config.toml
num_attention_heads = 5
intermediate_size = 1280
vocab_size = 23529
hidden_act = "gelu"
norm = "layernorm"
attn_scale = 0.125
init_std_o = 0.00437
optimizer = "soap_variant"
beta1 = 0.95
beta2 = 0.99
max_seq_len = 512
max_steps = 3504
Each number is 128 + 32 x the weight over its row's rms, rounded and kept within 0 to 255. Layers, rows and columns count from 0. Numbers have three digits each. The size before them is the row's rms in percent of the matrix's.

# o: layer 6 attention output (transposed), 320x320, rms 0.091, rows 50-63,114-127,178-191,241-255,305-319, columns 240-319
# v: layer 6 attention value, 64x320, rms 0.092, rows 50-63, columns 240-319
# up: layer 6 MLP up, 1280x320, rms 0.111, rows 0-38, columns 240-319
# down: layer 6 MLP down (transposed), 1280x320, rms 0.103, rows 0-37, columns 240-319
o241 108:087143094098117112094106109133126078145126136153116059115165177042070181158132084110110092137144126141118140124139141103146144154114066089095118152135126164156060144111103102121099139120157098181117108122125111177110167134117119122170158139
o305 088:128106118111127077201182161072190160154159128149140123129110152115144155148133141168109146130129208137157128066164132143092081071151065107153183120139127157148139121190131144155116123112141080150128100123113125148054166131112086155134127139
v50 096:190140097146141104114121108117105106185115159177095169135156111100108097115116119059116103137139122093111128153181121109141134106185141108108129111094055124176172161082094044086126183102165157130109161155091151145125160096146106119099131146
o50 107:112109147100119088101066127163093098146148098089132171227106162127152148171185117065147154127147087102147105109168099155066119107223094146177147079119148102178125105081139145137101123136061125126186100137131135153122222121151096138113106122
o114 096:120129147113099131200096112160137072114115144082126201184138114153114188130163129105179162104137143065127124137192159161114134104172123137205116120132088138161121133162113132122142102119115143066162132179126168179143134086144108153104149138
o178 099:085175177152110154078111111111175182154147124172159104113129156122114085147151100098113121155099152159130130165074100115138101161121174108145059101161157130125171122109104173146097161123190100101141076097171139163083148160155183116157163110
o242 101:132106107130147153084138115129113138056123136136138098070130118130127137145066157167120102084164086183153093137051121122094109170088107177084094103105129100070070136160175150178138067168146079148053152138181100126150075159116151115159100107
o306 091:116126136132154116118130186166132141148162090096168114138103148157181148105156142133182100181054141139141154167142148103147134093089097129106145157125094156122114118085158146116160151123135140119139121122073089116183139134146128102099096199
v51 097:144098220141053102160095122112109121148169122100187102134104061119148067098092125131135146073125183162142117107157097147131142114092087114127166121182131114149082138144138134107088158087083137094132113134093190142093132176122153179119148144
o51 111:126143063073110140147137125133086190166151154107091115156112069135164164119131122120071171173115146122093158140083142075131099098094114090142144108040147102198121114074107121083066125112137128120160118040067127113179143041128160109128149123
o115 086:125131081059087138192145152105159195137216119052117155184104066118130123175159136103119204128100142105158122088109150134154135068076136107132158124100160123137137111122145092108094134135135110188103021079074187146177152100123142142090164118
o179 100:083139082144188111119168145186108083109096101167164134101137191169149116069157141120141146153150131118142131139193113134170164134132095135166164149122072110127098102147140140142116169132174134088087200155163162126157161103152107108157122126
o243 103:097110136181119121125151116208127125184119122192168129135111162125121120123124146153081078155100145119106159151136111171102137142177081161070080118179129118138128173157171095111143156159081160137114160181170083107101087171113094085106102134
o307 095:131125146119138130062099052085100158123109102143117116216177179100105186135147136111148082110178127151124116091174101143119058144119179081186092115112146144149118144132155212129130102146182084140117097156132127104096127165103126128152177118
v52 101:160125101155148190065077139171108134097088056135128141137175145140124112079175154155157101130131083123094134108110137127097143175159118150060132105125089126193120120136115121128126117115150119136047140165157093116168140132126096149107147123
o52 116:153235154171151116129115094164119144098104162060160161146099134188115083148132149119088122165158126097132113101127073139101144130130116080145188193157157128147084080141133126065123123079107134089151154147190180113090125096094081105104135144
o116 091:168193129117062088144186102176157121162093125140152170115105093199071153131144162114182070156184141108167098128114105149100114138113132131152109156128177120101120127128116168095148071118133094113147120185217130143169096074098112092046182156
o180 095:132149067135164138140145128125152161130105152139132086158180093088164090128168136185113128092100074176105139117100120091117159111126144067150112146178108106129182142109155107200135101137196144097167128080093133105124112164222126161177129126
o244 105:085134147113150162125107156083083158194143130118159136161108152131135150143127097144099117135116190129175152151103189076199120165140102195154121088113114104125132119142138126111065189161127166138158112090090124158122146143105133085151116085
o308 104:125096120126123086098122174135116075104177144123085131114131076101109167085061076028064166112093125172143065170126132167150164141154114146111151105139121086112058154095121083158158166119124084123107118153166133091125088172110182144146145102
v53 095:131120162150102088141090139202143111126129122139068129131111080111137112181168137118128112101133146113107131127136209082128134195146170116073155150131141137099101130146109092169132129149164128102097107151188124117135078137050105153097089125
o53 108:141139142097121160119100147100147122065159176161141124138170095093133130141161177089120105099100175139121086065092155075092160137125131150130136130146076187089123050126136132142105141148128124168111093126126141106182112152120123181149165162
o117 092:195098126108135131071059140124167109096188131114077137127145132066103124185117131071157111118099127166096125143163168072107182157114103101110131120118174187132128034136100167195089143104133059095133100143127118131137130149104130167134116142
o181 094:091119101127116149167193136126128153153107145040122106093178116178106181107118101170116141083134115111147160117086071098155101127144130110195104149216197144118167181115103145144137105174093095089149159150095146198102129105162137127118098127
o245 107:166174102181160084161098098087130073127080119135143096126098193116097140050144076089147153193133108107152110136129087134136131122175168141110108128055103031181139122097134140056178140078168097117065137097123130045099153160157110114160147093
o309 100:140129135097116178178151111104103140108141132177096159135116153120207111117109112156087125145149078104191098164109139197143117090116161142118127058080127135113099140143192128131140101121128168164132167121108075162155177116134125115106124144
v54 100:185117146102131164114078112140154059153131131151060147114125150116127153094103137100111127097168136129135134124117153113094110169135112097099146098150188179085165127137152174159100140061113133138185149153156092114111090135068156112108124083
o54 110:078068110126155123137116134190147163104139146133143131129185107098109147102057146127081078159157154180092140189139111154063147112142133163093098086097111144177153120179115171163105142103150127072101199093095045140178129127137110094149116134
o118 091:048089108130159135152103150136117174153096106140105131171135127107161155125077159136095080149141115126110214179108074113092082131122074122124118121153127125164173112174127173081123134076148128161159155104122110102121145078119088075165136116
o182 098:163161141150095109134116154145161120150059150143101073175091076133163112192151076102180144136153118105115076118128126121129192126069174170145138123064178155117152116118129100128158102074098122106149115061077121131086096105133088164156134146
o246 106:074134166134118128149149135126095105156112125099148142162110190138120087167121142147111147145089133074150099118107125080192143053135162108150131128113071056162103126096106110127168118211117135139111080128140138154116117153152172117147113148
o310 093:120132114126098149146139083130163121117160185134173154091183082130120138177209173151147130055124111106096145122199140136120080107148123086115101120145154185097090088083132128113099126158158128154111191170094169126145158121092117100126195112
v55 101:156146133137152150163107148086168199138065155157126134146116064223096105104107160146156119104103136107086087131182121141119133177134137203043109119117119102075116142075068106142078097131164098126113143109141152113162191123162141122118111137
o55 112:053146151148098129059091130164100135121159047144100105184153115133147107130119139135151108098100138110143084140097131116152141110101114171130057066029160143160135130093123132095132117136112152136141095164154226049079103147177064139074119112
o119 089:100145161132151106067107115109114141129135103171158074140129136112169079114156119099100116120117098089120148115041177186126083137106101128111129045086092123161127112078075153098124128144156121138151175123113201052077093156147156136200111102
o183 097:106103112136147151196128214182114075183146120137144171107160183185064126168143148101172124171110102126131134118140107089118161176104090116169152146107116116186150108127120041138205189136142136114108112099104134150140140111149156114115151146
o247 106:142103109102124089100149125104120124118174119080059158105129111100134165130084136104107149113165105158107094124169104096117117168119165053117115157180149126101122150151142128114157136091141182089108141124144053169168089082111136099139152104
o311 094:151108138118160122077130160092154121102115226148120101077152180134159051086149150118110127181112130122135144117151148134134148089194141122108087090120135139120179156172129108193037086096121083121145109095144102166122124122130166161185131202
v56 099:090114077129120170058155105133121152133206094112134118134187098075098140144094095099186186165074152153137162156132090135166122118060069139109129166108130136079140110113114099085147130128112152155113127141125085140147152095107096174123106078
o56 111:095150133074117153160117087146126095096153163130121088106164104125132144105130090058092128110104058165045126153076066105146140128107097135146122160168125099122113090148084123118197103126122107083127157122199136148135168111064131151161150075
o120 089:098155159114117169119118128183159157089171199170153071113176126133112158070078103084114144162071112190086170127119132106085123118119138109153086115134134131085154085170123157145161097096191115162096131127145164174131164091121107199168150112
o184 099:114170128157151108150155170109200102072132149124164167149198150153104125110160141130168127128175149110153147143192103125120150115178157156099132123101042102163143149076168144083145185127107171168164157081120160128090140172074135105122161146
o248 104:185070156135115118174092135061139178135064125141088171145094182167130086117154131185144105114135098060117087102183108115105123142099125127117135072070082199128086111150142078119077150179144158122161118145139099096151071114087143112147129140
o312 097:133086168153152130099109137116129125143149096121089095111160138089165128151134141184146098130143110145131134180120167134126087170177158131056119137185187097157123100122077130173094111118082161118125166144069134085105092134175109097105104121
v57 103:119119138091117107100080161125093085126100138199133149102157162166153157142106105116133115165123111156123152115082110109201095203084151084116183135136167148131054103105150152141151135151172130148157144095121099105128154119119184133141089102
o57 105:125151125112049104082099091098138119122075131178156158128167127099054163108114173171130096145169117110159120172133106113105117098128158155141128128122114144140165226201113116125144106110141116114163125120179100127198120165114128121136115109
o121 094:125186115122112131122137083099231150122083157174113181126145142108100181129117164118163136151202158114153110110146158120135164139122163142144152145125126137139159188139081164141129054130147104164150095142186137107153171161099166176128141168
o185 096:121063126135109152162163131131000148126148145133179076142088114128126099126100105157061128099093113076073152103155143172122112157120100069188111160093128114145105185174132130129136157151128152139156129157119096103167132126098078164108103155
o249 110:110094132178127129130168162145138140162124132037104148120065144131162088139146142146102150100103089146119117140119093117108150111112086111140131108197120144150136141145116086106094181127134100152119156137140138168108134101121066119086110131
o313 100:126144183135123130142122123122053211163166150042091089171168170052194121137135125113112133141093150138111133115117092103150054099170187135126147104124127086081105049076109096133135136153109142113111136050090145101126110116135180152154114179
v58 096:148178134159131136126138115119150143128122134222106122122087124120132101109101119075135081161077160150124130099099128128126112131123135090088184140120156114138187184086117127121177109173116138208150134162135108152176137187092169085050096132
o58 111:083108119107073198147080181113100122143126154126092156148068170170146101159164069146099102147103151127120132124097123133099110062154133161099079159151143146080144120109056178128168109137174109204094163114161090114098128144192079169113128062
o122 089:092161125098091103118139177105076097155128132199099154127128115127175059154113079128102106190148143124062090120084127124141075085107124065125077159063129090133129114083141163151170095104126131136131128112167089181142047193183153121134183090
o186 091:147099160109135153126156105155177116151113103106138077125090105216120190206132179181116154120132043134155151165158095080159154069112106152152130139162133101112089097130116098149150086088115142060145147105094131103104092090092131136141139174
o250 099:124088103107184141097135069102149104132164162118102103106165169122053134144095143128158182090110054073116145125145163135131130179102108092144139072118117172111153128147132110092024153134164139104081103103124161127109135174100136137193170128
o314 093:146134153142098071110075122137187133143150070072196144098169142077125113134167135119144102062129149149188145175161125136158149210125120175141144124130097167165125117117166149136144176143118104138128090109121149168161152112158103145128081121
v59 095:073081163129132115184106111145151105179109094091085176160097146115143077145148123125169169154135155161180100064188131153112154084135134097126102138106087103136158198161121173122093181135102109094079127147127168173114184117113148150068199112
o59 108:155098144155122160146112109151098090111110132112061124108094160118105078073110176137084071160141097097168147158134069141159096086097134139190126128110108169131134138166129158081033138067193174131118161110050158120169158117120124097169088110
o123 085:115057146203100153109110210140121126114130155158064158160140178131172090124147174135123119183169128107171129120123063150157117126169158124187127120110089066105151120161085121116088140130174183109075124122087146126118167146125185137155055141
o187 100:101231034113152127118153126099082092132210156145132078210147171137134165099116063137185100120119086086156108169157151111127189188097040156153103188163130129140159143140164106098077148146073069133162193083196094111111131128114137123115143111
o251 100:153117165133120094108140130146201161102130110138155146095161129103086140173132129113133168087125113113082127157130145160118131129138171112111167102158156121124133128038130115145160127085157125180138134138154178088124102146159125140144129144
o315 104:126233106122096112157120108103115157169099185057207106131088031105128143108123139146062087076129193149120112127107134099105094103107137149096092087108145190111103105121123151148195084103081087071144142109164096173152049125128117115098145105
v60 099:151131124174107107116143121117120098069116128122089076106118068159126095122172122161178080109078123086133145194113157128140133162101077126166129148141139101135144114084121079132140139101084099120082129137118164098147125111094169093163159132
o60 110:053101133160147099236182150141099128080127113145131140136120109102095072121106121147086135162117147099146163121123122093121172147154078095125128093124120156096128109100147069170124131124144102175021094112104135081172142171189137141162134157
o124 090:128144090100114131210201101093141134073122149101130093168114129140082111144131086091126116107134168122174164128149115068086217109086177128157137101078140129115124170092083073152149128103112154134060119088124129122119110126130120088156198184
o188 100:128142194142132118101079160124094163147083131124181166141102143056150113123114105103132116144146111105088152090121120131165072155141162152079100133115068196120092151135122177114131188128106142161193131141185165163165147058127088187175155133
o252 102:166099121156148125084104141136093131169082177096091130134168094184167202141113191181142143127107165181109088116167102119102097111097097105138128126175094134165129100137194155080099178206134144099131168140108131149078131123119107179098066060
o316 096:142098118074150162094126152082127126110167139139097095144115123148128133127125100148120115173158097132106086076141116187074116098115132114124195127131140093078108113155105147175177103089217128121174156108094037129108105178105058136086073126
v61 096:118105052112083129195070181140173141078181063107079081151125115157168117118101126115112140096203148097139167138134143163102123073137123133131130140105139177115119115099111111132141057122123138083138131166111064160149097112140069096116167124
o61 107:112146143117159049164097117194109168098144180181109143114192111158105123169215211125168113090142115189121133131093108126058144214144142149121118136153108123113135143118129130095109135133044139093200132128156078127106151118172167123119109086
o125 087:117132156113114109187094110157147159131127132162066099205152090159122069133222135088132115146159104149101150126121115070121149169170121187086120142182152101113183159054133133082122150135091142113133202139187093088086100189059141161107103140
o189 089:080143127116170181084184142059147126102099148118105130099152209119147139149110111128131172116060124140160100089132164170089110104145108149182174126122070106130144217102109101165156115096131106122066079088161166141134122072164098121156166115
o253 105:178174148096164151116139084136085099137124142109178151099105174100140196158060090182083138167123123146144122098107106110160127095083153093125112127124115163163128124140111176141097163125127099175123090084098149155135198105144069122162127151
o317 096:127132088151078128103133129132162121179122049138176126089069081169091121074114178158145117124115110130181114184120150089133148160113084108096146101097156103117086147140170136170157123173178102194100186221131141131119135146080164173094117137
v62 108:129121122151159076117132122121131114158118185126159129106116062126071110125064108134128127079173153122095104080149155124147108082122192119136112082109140090173156124069178081100094125153131094096181100139122148099097109106115069105080085105
o62 113:114148162143071178154070103181135174148088103077145148136088133158128103105138190154142090121090100113141102164114116109126099146136111136131103071100178140088063123132106112124122127177115153156136138140141085103165179137133131123064073152
o126 088:130132171122089104112122163195168168110098138139086204146103140212118108114120151106114152152115129113178088095153099159133169161137148120159101097161126160050157084146126112086120117199105128152090136096108146089235157135108138145101074169
o190 091:106143050100116146160180166120139123154120080142192084146123142134099126131120143098111160140166093134097174162202142135134097111101153159140144108120104124121076127115116105088161152125152141143097125156088091109122118158052108203164120071
o254 103:139103154134152109145134111100150128122133136119101105164148156079190139131144157114137109149120118119144146123086132075092108105068132165131135179075113124146140115151081180183097116133135103125099187131097134172106125134146139036183204108
o318 099:119139119096064105137156129137144147113191172168112101101157137125113171085147099152121136082135145133163094182138130177150061103170074076140109135116148194117111159109140127134163106127098084151152060148179088094099117139128137137113219147
v63 101:096106163121161100186096087107134181211156121136088148107151143128139071087067064100081119102134169116121153088112153136147132170090099159123118150148120150100120160063161093144159168103082101132163113144110124146142106113130124081098166154
o63 115:107155147149111161129126163153099164127101139131142121134120179131091166105156132139180149172171083084146154158071152119141181081135138201095081095156122108127105115154140126145112136142154112156103096164139143186143116167179100099148152127
o127 096:091118141211194158138107131183071209124073117105105093137123132150133111104177151165105104095084086092138132149136110074103116108145119198138102102128129102109081115186143152121087153123146141123147128134069162135167122104168132081169131058
o191 098:090167143096118079181092129121153070114076144159146124166093091126166144156100164115084151156143154159159091097120124134066181130145144153069187107150126159108139114144127190091110138071083166173164155158205186180105127175089132112147058195
o255 096:210097099106087151081139163095168136119135083187140150142092124145088171146095125133145145182127116173160095146163125198148112114129120098133142161106160100177145095123083137061102109120125123136100118108152129105094155109121151148157049124
o319 096:175129098127106127152182064095132088169178159095156133146130133112129117123146152096126079082134167169116157088146140123157114101169108108193115137090117131152200160121131079188138118113162067059067124103076118140138109087125140187097150119
up0 095:165127112151184131135150128113140123178174122108141114134110150156129137070160186109167091191156117144163147135116125091125115142147106149087119070125109140179195089134117103157154177078152143137138097107169125161120109113125108082124111100
down0 093:117059131119117134109137097081118122134106120055128139145156110097152124155105155109087124090131089107129138098145160143183122149116161158164115172104162137134184085150118145153132147117105104128099112100130074139131169139146144105147128186
up1 114:128157126134134193162158149154103068163127134143152148132116151066160149116124134121101123163170093172138143139131093193155106113085149077127138114181085141151170074097221167120116122153139126174169150179059124148116105109146135137141123183
down1 105:087056140115071150092132140144137169119149096113117143112142158112118107115099134145126134137130165138123151061164138144172140137116172160187133093153113088112159125150122123164174147166067138109121124115177160102140153181085134133146112139
up2 097:139172164196131115134087139164164107150111166102116146140113116041084112104151109090151081101163169037080142114121174167148076104100121181102157104140119110134143154121146107101120105133103155110187173175077104180128125053128090137114120187
down2 095:109091117187144033109087189092106125141152121088139108119167095207166122146095150102140128125142099106175143114084118145134065113138103070197153156142145134134137172141129116079122040135139175166052136190123133113089154107095129111111087151
up3 096:146099130133174129124095127130164185087156143149150178142184102112116124151105137119172105114091115203131151155087113166129139149095124104108161167117132151168157118154172164063127143151140127184144124145094098113151153120114089147132130088
down3 093:154121069140123096138126142119152130191139124135132131104126122156096114138165116120104118155154154123155092141161111162108145077074122092113093141059122139169187148104120168169051135129129138196189129157048151051091123216110140090078074110
up4 093:156113138120152132127096174138195175132104094127190144156116073151114121087177137155089138099160118103071150156078102129121075084159141138073119126125137107147126131112125098145111189154095114106151128083115172128154145119124143174157156158
down4 095:099188211149182068134080068102123117089143121119082072055098074130055121131124117149138108139134099098141123097059087085078163054173119159159143118121122138113143155096113151104187090148140164175133161082100132134079119134181178051117123083
up5 090:116108110129112128084144074171136062105182161082154111104118043149130162094169067165126232112142125147059135133144138120124176104136137197132104091085143162114089106147158170153125167176137121126130167091158130135134212109094154158111103154
down5 088:070124084130130073110168153115124142133059197091048145158091136141095138109150130135104134132055140081146166141125084132138042091098125124142132076143174137167174132158140170175137135115151147074120137083166089092117137125134133134109138091
up6 095:099161192138103095139148125132097102073095183094044143142053089137125136202139159148101147126084111128126169142105200137146179149156075160171088123160158121121133078157139094086150125174108091105145158177129150094198167141155114154189126107
down6 096:055130100177095140151112082167187134186151141125188062096172158141098121122168133156138141136147171151074170087155153115097127122059098149058193142139151131130110167144151134167062176133091117090143143109122122117109107093180092102114103121
up7 110:097139081135150129146149143103098151095134187127140100081160130174184097075133164105114124124077166086081191118065092123143188109102105175140158134129134100152119145158108093143169120126078106125177130152100110150129176112160125114186127142
down7 111:079158106187224123141144120132134123145102186154147100130082128092180113139136107131161183150091147108088128153114139135140151090103076145102201176126093159165158146129155122154090076125143117068111125127144135092098117152161165082124153092
up8 095:117122207105174144113133080121090156098141108152130132114129152190100113128154113136137178134160075120163108114125164094084145126164156109113128162065176153109132133109063104138142138110110135113126119130083095098101104131110190110148123149
down8 098:128089127121103150113126117159112133130141124166064109141177136140172097101122108140103124176108146136080153131121197117132121160139167099160129140121195054155092101108126079163111131162108157154086109186074152127083111118083098139153145172
up9 107:156151100114113125109132141101078113128132133109193056086124123108132176175175141135074140111088113107125117144123149100133141160155123159170141105093148150151118110109137113086100159133120134095121116138100082098109173119123121118156117038
down9 123:160137099100108112149123129089119085095113101176163133127158088140164132164177080099109139135083139123170102118098168147165128085155114159144093146150104135126135105159157096143122132079144123172076091160107100118153134035118091113144095074
up10 092:173100139158163134122095149110087133158176126177142207123114157149172108129158169168120108134170159131159052125082097108112161104142137124122185166102088107106123142094095124143139054082116181136121168186084124108117064125129190112114101050
down10 095:103142109109121118132134106151159131173138182095113165189206167188143107089136075131106134124091175154126157173094111081166078108161174105190066135118137135158147149060187086146192135160143108072103169177093122126165113141124067167140095138
up11 101:090115075206159114105130127155098108141127134115103078075088043158159172087161156132112210181132073088129148095103119223128087094146153099107105100109069122122143095155090092220157109080155107176125169110113093114164174150105089116127088146
down11 099:131082105170105146055165149129130140095149091106139134177152141113137141140148096131181145129117102104169124078123139052180103167122174091149199123124111106161088118151141155113150117164100148109142156109123129110094123140131130071097157125
up12 100:137139100141106114172108129110077070143080059119124116133122118105152138134174139086082168124135125168106155148157152150137100133117100123183210122129109124090141186156076204146121143122100129180172091143109157118193157111118155172085117154
down12 101:148196126087156086161125104068121120045116216149209130063118131187127124102178173159158116124106075105131091083106130140092108144082124129152101156088120112185104144079185114181169138127194085089128117132121107129116085090152135125149103121
up13 093:145138076118091165129179153135164081147090116108117180105102169133099122155109161150144212149188146088147135107118160133147089122077126192147132134143087110107152081143094099059165127117086150116132159120180096180153156065142109133114154112
down13 096:146169155154108144108095141111161161139096171189106135122104186215132130158184151106140087136138140084148105122131175129118094145097134102151140106089152141079193118143128107083110134184143110088138151113159111142134139070126105081125141147
up14 098:187182121131085114113103137067077150117089082169170044108086094113139166096112148134072140135141118163090181177166120151144132194164069157119135074134154113157091140085164111081122122069170112093123185107091129116133122150116151101106143090
down14 099:098128134157160139144118134096157129167140113100149135139151143131132110061099108146161135127149164133153152112099136088111107175078184156177074118114148124129125089147110180129141083101098112092192120060118080146142080223113204117140135148
up15 102:175140095192150093089219133076081158120094131151124093070091101154110164126141073096064131164128130132093157123109084145158155192079074125099167122127145171115151110169110145121149139137112080095155120133127112142152121119152142143121096088
down15 107:112076176152112163078124078105129158139102104145090078120153131085158050133176121153100071126142133168080174130182090129076104085155149163110147160104124156110148095163100127151076182097084135100109115113204132099096076105181172158136163104
up16 098:090145096107202148155134120187135137103154144159155113170097157112124127136170129149088150118138125130150161104132103169104116142109157090118119106110151103122164170123156138089151129161125123149074116095102093146096101163093071115135102142
down16 104:150159049110141076103144112131090139078160159137147123081120132115117144125176206151150069135131125116147070090090054195109167124142124068129069083085121106110123087037120105142125108109217200089149191100120168090174138093131178163212116115
up17 100:162124089058181097109105145145116156165109097149097114132118094174094137136062114136103101095131141135096088168097146128183083149221155122060115136092127136144109153173155122097107124062128082117164138144090111131138123144203170109140146115
down17 097:126084102107114140135074121176139151095142172147131140147188101104079141070115120174093168144146133078125127166182149110083124131120155145141144130099127129082183151197121093135156112123106193137157130065148078149151176165178150140120116172
up18 102:094169185064125133089107125166129057133063104154117169108156183125124083148153153110154095156119117141050144142163132196148182092150145118046112109089143134094098119114101148111111147099190101166120109128105125124167135080122117129091170074
down18 099:145103134147152104085073146135170131117134143141105148113153174153140159093114094176123099144134189094131142180106135161150150126139183116154056115155158135140125143095105109132192147109140069134101174091122127143121132078108055161127178118
up19 090:164127101080129131087109158174126118163202061115139115120145107162085121103129196151093137084142171195119061119142123155124144153170171172151137179161126155102155130150111160123109140141101163182139119079086159152086121101103152141146112159
down19 095:126132118148097178173138150109144134124175133109140128119155167130200121186152121135151108076129112066061199174127132134149161091119119099098111063151122162144158133125103140150098142106088099110067156153121076154154125162097124158160125148
up20 104:088148069119132138145096109141178136140153158120119164192149107164108104103157095182125149145110191085162136169120059170125123122140132164107157075146110154125119131106081119050185122161099133096125161155126132130076140117155157120156126104
down20 104:166171156115025116168110096117117106157192083134108138082154141130103114113226118087141073160131143135113130119124067129115160139048148144141085155108127100124112091158091110114136112131119147149114063109188102128099151153133112128141177119
up21 095:124108118113147123130087133079090158133181100118083217191144101177173169151150126146148176121130083152139147087085115176212139146105140115135135133165120210145149152197082117112109131123131127113122076115103144107139157153127116112152159112
down21 095:134117137137114154104204119116155158132137151115134172078124110095131157104068133106129147132187117139143181142212144144095139108111096115049092143189122165148136110061144122098118115137181134183142171160111161095124139132162164073148108135
up22 097:132178059136124068169124125149140084181172166157109152083090119116143115175157090125169140096155125072154134112056089117128160135093144112125109164144134100140137113133077113078138095145102132095122106137195149096145142098144148119167158108
down22 094:190182087064166130144071161122194145105103165126174132092102115142127155181123079105143060126185097093191116159121141171200091141138113084115071126103113088153113088175110108086087155079101095099196136133124096101095099079164138169149117103
up23 101:152166124111138134145069149131187124114103124128088121094153111188075135124171105146111099128114068100054138175103158135136140149153168123063161183171168076109109142124102115124132099098171106090151147135217139136095083120071151121067085185
down23 097:122133143166107162122136102142147168162138131133077169116107177098070169072054153098074140133133105161132219140117125103130167151118126131141098172113142157134158178119104129137153086083155145125177073103101094166124125075195160120169121144
up24 095:136158056090150083117123127096144109165141119117096137139126128154108118097132068100092091121135093191148165147099133158186098091095101166149100111054166135208162167156183087155080124126084156133145121158112133153154192153111188108146113087
down24 094:074174175141144188180075171083120133135150140116123162118095134136151157064136135128116130143126117156100178120111180176129142107130149136021113136129112144158110112146104152148140094123139071177058158152122136168098113150110154153136114073
up25 098:104098128087182117155140172139152113150152145138083096131122193097177133146154158151115128103115101127090157131121131160217103140197148149145130132137080160147144088145048097126145093114095127134120178192182109137082196105163119125173102099
down25 094:069154079148099130144205073144110073128121143144109083098208151140103141113123100142092118125165128130106116170145112078104122132136171115166142092159144171132102138166061140175143165185085098151162150086062149165131123155113154099053127066
up26 094:163121159106088107106152188106169156117076155160063143101159090115123156203154144103148178086165124081116127082111105059140140136112159130106163145195154067144130101091125123082113206153163122088132125137118138142075097135096151132102088143
down26 093:158159144129147117155126193108064144153131103207013101102157152181092122055107126135134190110166179099087154108120159140080127145149176088127095116174060157116146153116151174129176124110107162177103100115149083131120140145138095201199131142
up27 101:148144041135132109116145097131116106122186139134180160091125177129104143124133147138132131159128160103116173147154121044103190102106110182090109140113104136152147124111188074113090117191166143132058119089111141116125179128157133120094122073
down27 095:061192157075164162088118107164105149165073147147100119138093088171150130107195158094137145118231146109173179094109117143108084083166113181105185117067173155113135132136077098122142136106158182165065120108151123143096157129127130117167138121
up28 101:130186065108126075092154098181140101173132145124206171182189093096125163144146100066135089138149128116217189085162086147137130087175115149145138178147169149137137136147112121137183070154156137106166153109115129172087119157116132146132124116
down28 091:091086195179133117141183149151162132135071167131118091099077122142107100183094108147128129148103151166076065128134121116132116142135186163109129134127115096154170082149113128104174137168197142119149140166123079093135156122075083062136116116
up29 114:119127066118183099142113154146117131177163098141106111146129207094137098132105076121137127158151168067113122136168136177078160135111108157178114080050073206148151121165172077172163131110140158174123157107134122153138163139116150133142148121
down29 103:106130153193158076128173136146116114116129091102159181161131130085072117107125152109155173119089108133159166106092171113138137141237184196125123100136125122057114122102076103116118155131126080093155162075125118143124107105103137137121163124
up30 112:134125079103065190151121159123153168128107123120138166174124162115185148117125114140101160135168195131103133120103140119113122136053053085180157157143126137169145093166194133109099115167150145078083105115086118147109103127097141158125116079
down30 107:175180083186143077113104150136032144138131108123117138155105151142051133115174179128101121141111144128103102159144123188147101144126109190139085131179095177103113134114125130192126114177122123113122131157116136097178161086112100159121083108
up31 114:145169095132152149087121114098094109138069137166117127136060095168090150118122153108150161110087049134152133145135083159142119149071082140136130148105086138149157154141156133116117117117146116114120138176097127120109100167125152096121193126
down31 100:177120151137132136130126144133142126106137103103158132103136156117078118162055106131142168160065164116138145101154152118126177163097112141147065097150099153102114152089095130208167192114095074111133078067128157168110151110093237097118123117
up32 093:132199082169151153131105052082137135162179105131184090142146144120138143082175124106124087173142090076152086127161116086080072121111135159124135141116137119157117133125144116173120086175113154145199139122109143108173194120124107166141081093
down32 098:131078132081086145128137121117123130101121199185110131159147125141121174126095146155128088133143145140177095155104134137125085153147139144104089089100152130111142156192143122139116084131190102150154107143162139110213151077109079080112093148
up33 093:105106126101132148090217112115107204133085090135151112120114078105119129129137098133140131115183158094087112158168125110079142133150106161098179142127118104168089122109144150097167150173070161110155176086117171073120075120129107146115117144
down33 093:143198194152118150123113106136124153164137195158096143192171182145139068078083132159183170087121118117072131128134196144103111083167115169134122185052112112037110098096079120091117131113072124116112092138143117125089122137130193149156169153
up34 104:082126121096104135125101156208153107130129144135091094065123141107108174107099097086089191124135130076116126096147092121128105112127172123152120165168141134148188115166168075198083101154107089196173138135107117147078182150146121119126082158
down34 102:128122190114186094156150155128091155091170094077148082161156137136130073142095103138128130145125189096143145095114126105160097071131068123120088165124156099104159119097095091147024106111144137057144169193151198154123159174091141119134092117
up35 096:075172152136161138145101129195135079093170089132133155104134128160149110180173124140110142126115112139213068146072100125083187165123168152118121119098121087147155112081145174087160087105086142157165131127137108114173076132095072154154066090
down35 100:086128104177117154121108134155090080100120117193145138115153128107127096159115113095148161105155123103090142125126100199148091123116120099206107145127124132079092156087144144134191148145088105159113193126153086134127114125118156128097110133
up36 098:095127152224135165143087127178089118152097088130143160176146117105148124107119151138116132175102146184175100148174125156165106151127136105126145105210100137129203108088172110110099071118090139141123114149134158108123134150161118111062129114
down36 095:163071075127113118141140160092190126163190152133145174071187145087155162142147126145135108151148164103090169138128092051126180165153107130171085105069151121135149102152086155172168217168149105112179157074146168134132137143126191155156109159
up37 095:139142090123129127166088132113145053096139193160164086119060135154116135154121154161065158153162044132102124119099119143141178097131132155158134150112120130128176119108125142146165160148142112093072116152158097104112129133130201149103117095
down37 095:127074155132107133101107151148098106147138154111114151127148131111080052149119104153110084099098135115124114104119051107143114125144137134110116082101131140174129099121212141155134096153131159149145052136153128134138107174181160166122123108
up38 094:150142116115092130133154111145180167153070127119150106104103075157158135104150130100126179163145110091180175093091117141165159110170135116142133139080145169101147134148103163151182144126083159188146148156119112167099124161125152153137122149